From a checkpoint of a small transformer trained on Wikipedia: biases.
Each number is 200 + 20 x the weight over its row's rms, rounded and kept within 0 to 999. Layers, rows and columns count from 0. The size before them is the row's rms in percent of the matrix's.

# v: layer 5 attention value, 192x96, rms 0.111, rows 84-95, columns 32-63
# o: layer 5 attention output (transposed), 192x96, rms 0.0966, rows 84-95, columns 32-63
# q: layer 5 attention query, 192x96, rms 0.101, rows 96-103, columns 32-63
# k: layer 5 attention key, 192x96, rms 0.104, rows 96-103, columns 32-63
v84,128,196,223,165,192,218,208,202,233,170,216,196,181,196,188,226,203,199,169,216,162,191,256,197,218,205,189,207,199,220,225,252,206
o84,150,212,197,192,216,223,179,156,204,195,201,169,178,240,212,240,197,204,193,186,196,191,181,210,236,194,204,157,213,202,236,214,205
v85,123,175,213,195,186,203,223,190,196,208,173,201,240,183,190,215,217,199,178,183,184,209,194,180,194,193,189,221,161,186,216,219,211
o85,138,180,204,185,203,194,206,193,204,193,197,207,177,184,158,183,221,170,172,219,224,231,208,194,215,207,188,231,182,221,208,199,182
v86,122,217,248,175,197,173,206,241,192,197,169,227,222,242,184,205,180,192,184,211,242,212,170,219,195,157,180,205,196,208,225,190,176
o86,129,193,201,174,195,181,174,219,198,173,195,254,185,197,214,197,198,187,196,204,181,255,213,214,211,241,204,228,180,190,209,181,210
v87,118,203,220,216,188,173,186,218,206,227,187,220,215,187,193,203,215,200,197,200,205,197,202,173,195,232,220,185,184,188,192,159,219
o87,128,201,240,205,222,195,228,180,214,187,208,202,219,206,173,167,188,223,206,187,199,175,217,184,185,167,193,218,197,187,183,212,211
v88,127,220,226,190,245,192,208,160,179,180,214,146,184,203,210,190,177,206,242,175,217,185,205,197,201,244,200,182,215,227,210,178,198
o88,145,197,185,159,201,185,214,211,199,202,185,194,201,202,197,214,207,219,215,212,181,188,177,247,180,251,181,234,219,204,167,183,190
v89,119,226,178,173,189,204,148,179,185,197,185,204,199,209,209,213,213,170,217,182,184,178,207,176,207,172,211,209,189,211,201,219,200
o89,130,213,205,160,173,212,228,188,174,191,192,178,236,215,178,230,196,150,209,191,190,207,236,210,189,202,197,195,212,176,200,204,223
v90,125,219,217,178,207,187,190,200,210,211,191,191,197,195,209,167,167,214,203,216,206,241,207,202,214,178,198,186,235,201,200,197,203
o90,139,199,230,214,182,189,190,196,197,195,165,185,166,218,222,197,208,251,205,213,204,209,217,178,202,213,195,201,195,187,178,207,175
v91,120,206,221,201,179,210,209,204,193,158,196,196,180,195,219,230,210,183,212,215,184,204,197,147,201,200,181,185,242,168,203,162,194
o91,134,207,189,197,182,199,208,152,186,187,222,230,187,183,195,244,211,203,192,220,160,205,201,210,203,198,219,205,217,171,174,195,220
v92,132,205,207,181,215,216,202,212,156,221,206,172,215,235,189,198,212,205,213,220,214,178,202,198,236,195,195,179,169,225,201,171,198
o92,148,215,196,188,125,173,203,208,181,197,184,204,215,189,216,213,206,215,169,193,181,228,206,184,215,211,209,181,170,191,212,188,207
v93,117,171,227,215,187,187,174,209,199,219,168,221,197,168,214,206,196,164,196,192,205,181,193,226,205,213,207,235,193,182,184,206,199
o93,121,197,182,194,205,212,225,187,181,181,206,203,208,156,173,174,247,139,209,198,216,224,186,201,188,207,228,192,174,172,223,208,191
v94,119,214,246,196,198,220,210,196,168,222,215,209,160,207,234,143,191,183,164,167,217,169,196,181,208,220,226,183,201,196,215,184,185
o94,130,216,230,204,212,197,211,179,161,185,219,203,182,199,198,154,211,220,201,184,224,197,175,193,212,235,191,204,214,200,209,200,209
v95,120,201,178,202,192,190,194,198,184,202,173,228,198,217,193,206,193,181,162,188,185,156,205,167,173,196,200,165,187,216,211,190,214
o95,133,185,227,211,188,194,194,204,204,197,164,216,164,196,195,218,211,183,191,194,219,167,172,207,218,225,202,192,188,232,170,192,248
q96,069,202,224,178,189,198,206,175,177,201,203,192,217,209,198,167,234,191,176,204,189,214,229,191,229,193,197,174,228,243,249,197,193
k96,066,208,176,175,199,180,170,191,203,177,182,197,216,200,184,166,200,229,245,229,183,178,207,198,208,222,170,236,226,191,205,219,214
q97,088,211,179,200,216,213,214,179,215,189,200,194,213,206,233,213,211,195,214,182,180,202,169,217,198,193,192,198,177,167,207,216,259
k97,121,178,204,183,220,228,198,219,203,204,188,201,202,196,153,240,222,225,214,212,221,199,248,178,179,217,192,191,240,214,215,208,191
q98,119,204,183,212,199,217,207,224,208,207,222,178,196,198,164,216,226,187,161,197,199,189,178,228,225,191,194,188,207,186,204,199,192
k98,153,215,212,185,212,163,194,188,212,189,192,199,193,190,235,185,183,175,184,202,185,210,152,222,231,172,215,197,172,186,206,239,215
q99,094,201,202,215,205,197,190,189,190,207,192,193,190,207,200,185,153,210,176,191,200,159,207,193,195,219,189,190,229,199,202,156,191
k99,085,206,173,177,182,233,204,193,219,226,189,203,226,202,229,185,213,232,193,203,189,180,172,154,218,191,193,181,190,257,229,180,183
q100,069,182,191,170,235,184,246,198,213,178,183,200,173,214,174,243,172,203,183,168,191,194,169,191,244,187,216,192,248,209,215,189,218
k100,060,199,200,208,208,156,215,202,206,210,183,214,204,194,193,158,177,215,203,215,182,206,178,183,191,201,205,207,194,180,158,226,227
q101,091,214,207,219,190,216,212,252,194,194,249,190,211,192,217,216,215,183,197,187,232,177,219,198,207,204,175,193,210,196,186,178,196
k101,108,223,170,202,195,199,189,165,206,175,173,216,178,249,210,232,203,166,184,213,219,210,187,185,200,179,212,223,192,215,194,218,183
q102,120,196,216,175,186,226,216,233,168,230,188,174,215,217,201,190,188,183,196,204,200,197,212,208,236,216,217,210,200,194,210,193,210
k102,106,196,173,209,225,233,185,196,224,163,185,191,241,202,186,213,179,214,221,214,207,196,237,191,166,233,161,217,213,231,213,167,209
q103,078,175,211,225,222,205,195,205,154,163,203,216,227,201,180,188,173,182,206,153,212,193,189,226,187,219,224,171,195,198,214,179,222
k103,084,193,195,150,185,193,190,201,215,206,199,218,208,199,196,197,176,174,232,209,218,200,183,226,196,198,200,232,202,199,203,178,211